{"d_mlp": 384, "vocab_size": 8192, "positions": "rope", "rope_base": 1020.0, "rope_fraction": 0.5, "attn_scale": 0.297, "init_std_qkv": 0.0396, "init_std_up": 0.0396, "lr_mult_down": 3.0}
Each number is 128 + 24 x the weight over the matrix's rms, rounded and kept within 0 to 255. Layers, rows and columns count from 0. Numbers have three digits each.

# layer 6 MLP down (transposed), 384x128, rms 0.574, rows 250-299, columns 0-63
108111114145106100152135137122121139153134094110106114153145131123120138110125093115116116116096127141118141083125121143150136148128141100106195136130160122132101124143135142119071148122085139
162138173125107096190152116133113151126132141110126129092106103153151136167129123148150091143094128095124098086126135123127103195079079141122079149099113180122150144129150139115131155132086120
169128130148117140134093103126073098141116124144103131145141123119106118120120128113127089106098145114133135131084180122123158168132099139154111160110151119118139133134144169176109135133097132
152114124154134118144121145189146119103105100109145110151129117121104108143130095141119110140103148111138131152154140161113139160131133134124141140122161140137116135133113116158105129157134129
112123152122123119184183090118152100118129140148111127117142140107114118093121132117124120109162086096113095143137166123134155164118096130108119133121114146138143182123131103141127080147135132
158097169129099117143107116142139126142158144126109111173102123136158134114142153077128131141101115111163145176143131157089143112108109122142154108122119106132122153193132135111122134185162162
117156124115122091132087099145139089150134097130140170162152073136134097129119098147133141128131173124158136161128130103134101150129121108147135133134165135084124138099154129134130145107103148
125146157155147140117141148126128095125121147090089150116175140150108167150144144100104110161128107121149154123141101099130136130140146118125091127189144149093092082157131183123154113109162119
152145147165155111130152096128132169123110122093123097118145090133116126093162147141127142151134137141116139145144114107099147153155145126170084103074141125148142138106116135137090161110100128
113136109151157157111130139125125118119094088118113116131152109135107116125148104141108086101116108118099175087169101109149115147138109081112109124156100182093077111129114154155110142071136148
141169136152151115125147128159119117153147134124152115106121160065133174111122097163116086150143109093123128063116147110152110172141121128102150110136135139171174108083132137145093117139059145
129117148139116106120121110134138145137182108105104124163162111119139074124123099096122123093108123073157093137163151125132138120140128126129126157160101147131116151120084096158149140094131113
102099146129085128153166138123150122129139127134151167129113168097189105101131127117126143145115081113087153176179124150118107140111140147126140128125154140128120121126088107078113105116146125
167142176119109145114133180155126077214089140109119142130144127132143098155091137127093135104147174098082131127143126143088116109137146109093120112122095125135112098135122148101120170148174153
145118116125116143132053124155122164113118155147161117122107116126133179148106126098161112111122127159138125180108123097146104126132086128138135134108147115083144093132129118085117095168121126
110106140140140134124116085139116101120101127102113104107130115141104146146099133107166122122118143156102129105120146125109168122134138146120110144126112140117121113102151171135099122102130168
131128123148131125134150089110129124126119110093143145159136222108141099147120154132201095149154114120115126138152132127155116116144081149138132174131115179135135109119091146119080119137130137
089123108056129194119084103120113137156130096135156169117124091102117142140128142181168097126163118167097130147172106100091128103145112128157102136122149140140125122141154143117157127083145172
154094136104151136127106128114098106137124118132123116154089202105141167104115143134125119101100118126174102144150130111127102134116144125113135124103102115116145132122150149121142108107122133
099127122135150122146141165116129138161150103139116161108158110118125116209115132157137125149146111124094149122137110163083123162150149107113114091130141125106106181127102144104129151158141096
141123143064107112126115113111156108119127106146117128117091103150159109126132125135158138122151102104132119142137120117132146118122139130125168090147120141108155135102153116147163113122157082
079150115114103104100142116098132103131182141112146142136162139156111139133133101146094149116122100142125109130144130134150109101155107134065116131107128098138074138199136142121112133129134108
142148118103097101099152131116098109087117165113097151142169094133131096157116131166114121167100194130140114092126172118140112110154125176134138102137163130104165174140115115150087127147104132
107128103131141142109183128116145112154136109143100124139099119086122176149120097135134131122155107124142077150100147160095167153113127089150188108113147118160130115082171124138111122120099125
124102097148164140120152154122137096162141123147122141118148106098148106086146118143101126125087140122109100161144165152137093170129100111146113090130113110162127078105143119140113132151082116
118152127134151126154140168072101144145137090120163120102131106111142165116131122151156136101098097125168133140157116140146107110138169139121147118107101144120134122105105150127117080110114127
093086121131151110135147144098095130107127084118108092088147120148144091128104125163135130157150136076138109140157159124109079151121114122110113145137065154135139104150138104125083172158134124
160097142130110101102161097137140122169141089191109133116096117097124105131139109098122081109128100138155091094135127136131147142141124159163180104143064178109114128173139150137146182117139131
128148146132141115103148114142142115113135129149079136109152061146109136152135095149130113190070131095115142127137094109110135183146137170096141046138116123108159140137150141116121155147116147
118113152160133092126161167100105152144101111112110138117139135147124124130125131102120100157106145145176121102134133155113101115167121100114129102122136090115114138119107114082106159108086146
145136126145089114147169076136135112132086109146102126113129142087123131087100134094083095147146150144159114138139138138177133143134114128116125120096106105136137138131119131115132111096115132
125110153081135075147107096135141141150135113103187134101101152118119086133133134127147137146138102111131134183129099184100139155141153136110116140097154107145084114130140156142099102176126122
094129112127114078149173121121114153142115133120134115144146133116084137143104133135168102135149144117130142132134065119164115145155150100115110136156178145147104122130093128078125139078151102
125118146131081157101151096141095133131119140110128109112143176132147140055143145089145133152145114094107116124116115123150154135132109158147099156124107111057129129145131102129132136115152162
159140159110085105101174085158174125117137137107142174127120123126125140135104130125114128078153133134121174151119102135152145096146100098152127102089097098105128175142152135143086127125111158
131126165212128105149166141138125121146104128160116147184129109108126128114138113155127144114114139136132063135149092153119134142141137097106146118133112137105096145173158115171180112093124150
106149149114147167151160120132137127131126099116094159125093133110119132124145090133120124135205098132115109109119131142159086083129097132124105094139128140102135141160169104126096147135145125
128095055128129176129094150168152169152105150144176114118163074171128111151115171134131116111133122124132104151119104160134140117097101091156122136142125129111107118123111157153137130131061144
074142121111070162134089135154136133132157111151111154147162106123098126120121142093151155082141130093116142162132125129155163123114113147135127094120137132124129128068184145141138127111182149
131163120119122145100113146161098139151137124106136164120119088120132148146104133147104102122128107130121146182180127140083143138145094128192099093177100142137111153151119111089187132131108110
122162116140102135111142126159136090119140132149127126146093180111114099147106126122131171127131155116115141132129156110174091165143109126099118131129131124163102158136153127126122111127151133
135096113124138128135176146119121124174114115116132141145186101164137149086158070168101124134145116133108102144164094103137084116122110077129116153168146138114156130129143142113092122146126085
121118143098138107126190119110106121138103119138118129143111099114171088165083150161136112138107088132097147154139152069145139147127160116124091146167117151128160138081128137146073108143177122
147165097132102112118174142155153124141146112111127139133132103139137099072099099148164124132078150112144107143132093104136134077114107133144142146134158139140157093109155142150118117105156132
123164124108130081128135140110135137162142113184101119144149079133082126125152139118125085108124143164126176173103122095158150124105131109139130123195138105097151128156138111135136125085130116
144069132110157102120180121107117109109118072111165146130120130167153075127151125119153147132108106165120144132107174152112128084164136143155104128085118158093174124125114119154163123134125095
078139146168128084141137114121108126155140139124164117123151123129095115110120135127112139173113197076111138137142110106159119160104131156149171128184166114108157126133128134091123139133108110
143154142149109124115109151135103141143131170136162112130104072147115145115101155106116112148122147165111120145131143115153144108127129162115105113122094140154124099133102135112157110160083134
135113128150182180119178120155146107097121110123087097163124160107114125116134133112110143166153125099106085083094168116151152130137112126128162159158165166112133147080083143188139130112144112
151104183185132134128119139141128134154161116094129142125122103121166082141120113132106107119136132098123137087119132124135134125124136118117078147121159088095100189109094114203092106119167135
# layer 6 MLP up, 384x128, rms 0.336, rows 251-300, columns 0-63
171147145126130152102131128128105125121162085166091184116112147148157066176127166150140101149059140172156150153123159157186117104125055151135105130142131150082153148132106111166159151137104111
103160093068129154148153119135121130144091136081089146155131151138085112166124121136147143119146145117159138132132070139133131146116132130121129122102129151157091069134104139112121098126118141
110156149095146142083122096114149129147158138149123128098135089145126095125128152132127126115129134107182163135118120111160137124128094102185124117135107121152162140149127153169111131114162135
097118144094109176134083154122116148167101128138130092124147123113121152083142154131100162095147113086105106127136097127112165104128115127152133115120119106118144128106148135119128134154150085
149124108148091114120112064142102133160168134135146131198114115121153093138116110156117113120094101162121142131100080138122118110122119099150143137131140122134151151160105147150137144165152092
111174121116140159104176097128130142137161137128109142128080147089138125110120146127136094160158154126127154147112103141119146121127103138168109198112118131144110130101139128083137117134134118
123108147125103153083107148121062156129106092157162148172123117105099149128122151145070146130104118149098130150143109119113119147133111128132114171143120096118124152146075095117142156133136142
114143138113104125133120097172146128118131159141110145160085132148135143114105112115096125137128115127084133125125088147175162118158131131123115144146159095146123137079112116136131096134107109
158143107169150162123146138157096112160095137103109109121105044148109102089159129106104137125152142147096152062182117141139130160122177144126092154109100144129130122160160136086125110091145160
072138140157128174129118135135116177116132128142105153113111153097125151068135122161104134095120139116124133133149134101116134154145092137117117141119067152123121150159093106088133163135136079
128168088141138154147148146107127122185132099119119088103128137138104128094147088114139135082148155162100138104117101126130102100106085114083111108124154122138165168147100126138137142120115147
122098052108092116058133089122144121119116166125151118170110112130140125178134122146126115120156133102108167148167139104105087160135149143136172155124132162146117127099048148114168149140155132
130174138112119092120132148157108125116088148141157139153112123104109147120100146159072144154130129130119124109092099129108160109105165130157143115117133130111107113112097167127125135138117152
096129153103105146121134166118144144123119113115145117101062150098166123149148143125165149118118145116091150165146136131142088148127113139112156155124111114149099171133127154121095135081108101
139158128144116149158135099101148140145069148106114148144082126157110123175138073148140145079094145127119108142104154136107141094147136115159126132152138112140166134139159128131142133133151112
141137146089151186136183111158158119139120106134118135103121116173092111171167100116162116143137158155128130165127111081112148164103114105094116186133097128141111063138126131133104116136163112
065143086091078084142119129157090126131084127104100096158123139122114141078104134110107147131128168115141154083106127124182132109174137102174153141123167106105110126169141078130137131159143079
093099127115110092128129134116126106164164157141133113097143137139091131127126133139122110138094130107122090119147101156146119135137161097102132128146117123124059157126118109176151144158173093
123143184099199158105107114141080159123100142186171177183136088121124112119092149117116127088094160154074110150132128124135180136118161121117152110113135102110112154120127135163144128148138136
153130145105170157152129104121123131119125108130105129144114169111080123161128087157108085123090121154125088110132150099103141080137157145117115145132092149132151165109153114169139148129149156
147126140117079133125096168085161184156108125145143102147136100156176151123146136094127167108131129104107101152125153142135144140143151162082127145134187109139109133156120132085129103129122118
116105113120121167143146164109103136164142148138110111137122082131121117136155070137145081126122144129122143155156113094098154153127134129121135114088141127129115127103107145139158136148114126
145095112121182093159096153132144091124068098126167152120137178109148157135119104174078113117133131135164160124152163190143122134074130123192133119104135112143145150139115111139108094130131168
110137169166125148137136138139120180143207091122137100132111147121136143123119103104151162119111152118127173113119068112132128132136115112112121113153156135173129117122104062091132124106129112
128099097102156145118116146113127127101153145124108150107111154143106142130133118114109146150097109138143135167087116161112063140127141158096120129121125116160165125129153157219151120119114162
128158100130170092141145123147128147137117069143150110084134144111147123114165122132172116118127138103133125130131159107123177126158140104135093146127101121162158095188094124117146127118137127
146115128111152106126093134113085124128084106166126133129161130087108104127146133119132128089137113106124120128136175152105122152144144163123138177115137139156090038165098129167146184165148145
151115135168120148143143109118172163102095123117121108173132158122122096121113101148131150182139155130119147067124072118109139061144180150142095130165135114127124106139116158130136131093096077
125108144144106107152121092124103118133122167176113125114156141129140133138132078125104154116147146137135107110104123122122127129112136120150146108139102097106135056150174102105155131108137120
140127115133135103171111113142185084102154141124149160125155111129153125096105127118128122122143145147148144123135120138116112135088128109093166141114114147146106116143145121171129146127079119
122159122101132112086133101125135071146101085099115137107131146134131171155136145127108098111136197162134138130126083159110130128145110135112148138163152124140119082154139149123129124166150136
154109110121193091128140146123186123141100108149191120114147138101123140162119156119135154109102146133137123136149105148171086149107160091105127126135195137108170120169137138125139112130097119
071149063129130146114149113110138099129096124126115101088140112123112138137133087105123182152102159140118142141123162097134104136150102124111128121100132136154169139128154146098166086158127186
131178142145113098121155108111179133080156139151105142070130145122122108101115158188141178117131115159136150167109128137147104153112099118131125152121129133134118106126142130118113136147147143
116140158141109139143174145115107165118146120164149134100111079121130126126140168132128124126124173170132130086181150144137134103074084138116085143146149122117147100129115170157104130161151148
137117138149145143117158153122158156108162102137111131056100165092072089098121123112133139139129121110081088100074136151192120144104105164140102137101122093106124160146153129125129154155157139
157164131127113202134125094112132141149113132140109098117090106114136142121128136093121167132071094124099148145106167137123139090146121145104119127125114101123182103134119100105166171134112144
159132130132125135143125117131148131124137152132089100124071124136172121107141141153081115139101143132119101132114109164113153136140142137134152134132096101138122112108113136122155158141091146
106142121122169127143129141101171131165102099146166128104141116149117140106145126124109172096153106099094126137138124150094109193131115114102092142123126148131165136145097122130138138106092086
168104150093126124095062106161117084148069097131109157120100129147162127122152116116112127121105135141130128156134112136099136119107145094118104121099152117135153156120143107182119101108147099
089149100154148122127152131108125122099122092148133150131151127130136166153135153121121067126120087085105107137127122119090158132134129114102106186129109102140131152150098132084136150133131127
162131139150118110092135134164132143138120137138124098122156112140118111156146168160076102167068139127110135175096134122144136114129173168125137155185124097160081095118099163115098101122109129
156166146105133097146145125156109118134115169111104180112126119146171138131131159112102114134153165122121141109117098145139128092114135126150113142145118121105148122141102085120176104179116140
138134110130131114152122168131163154113103172135115158111142131130074128137135121175128103129128135108131131110134125125120142129114115146146139094083105137157083147131112127109154118125125075
101128139134149160136083094089158173130099108147153138140121162135177158111102148141161162139141109090102132093138090136102150119101100171136148115100116162165117104097153113136139103120149121
127139102099120103138138104119124106136137185131154163110146143177138150094074135111071076133153125119153137122114099127106066127117067093125166149121105131143109115140139072119193130147142128
143125122101121168138143120120181141147143131125110136130154130144140128137123145155060101118098123118144137109129181131113130137084077144144128130093134116133136075122126140126157160122112149
114110159118157117103172158133125118110121144096096135119104139111129158161109122141165135102128118083086134144154145160134151132139161123078123125119130162155146099095103103124141133104142080
142088122125150140115146104108117147110141153154144136162152137158112181159118133101135154117110098125095174116139172095144145134107140118110077087149136146100083110161133165140126093142066116
142155140101149102106109161126106153120141119150108110115114127120150151139098129126166116104122131161114166115130111142124138133140116128127130157103123095174117100114136108130158186172163119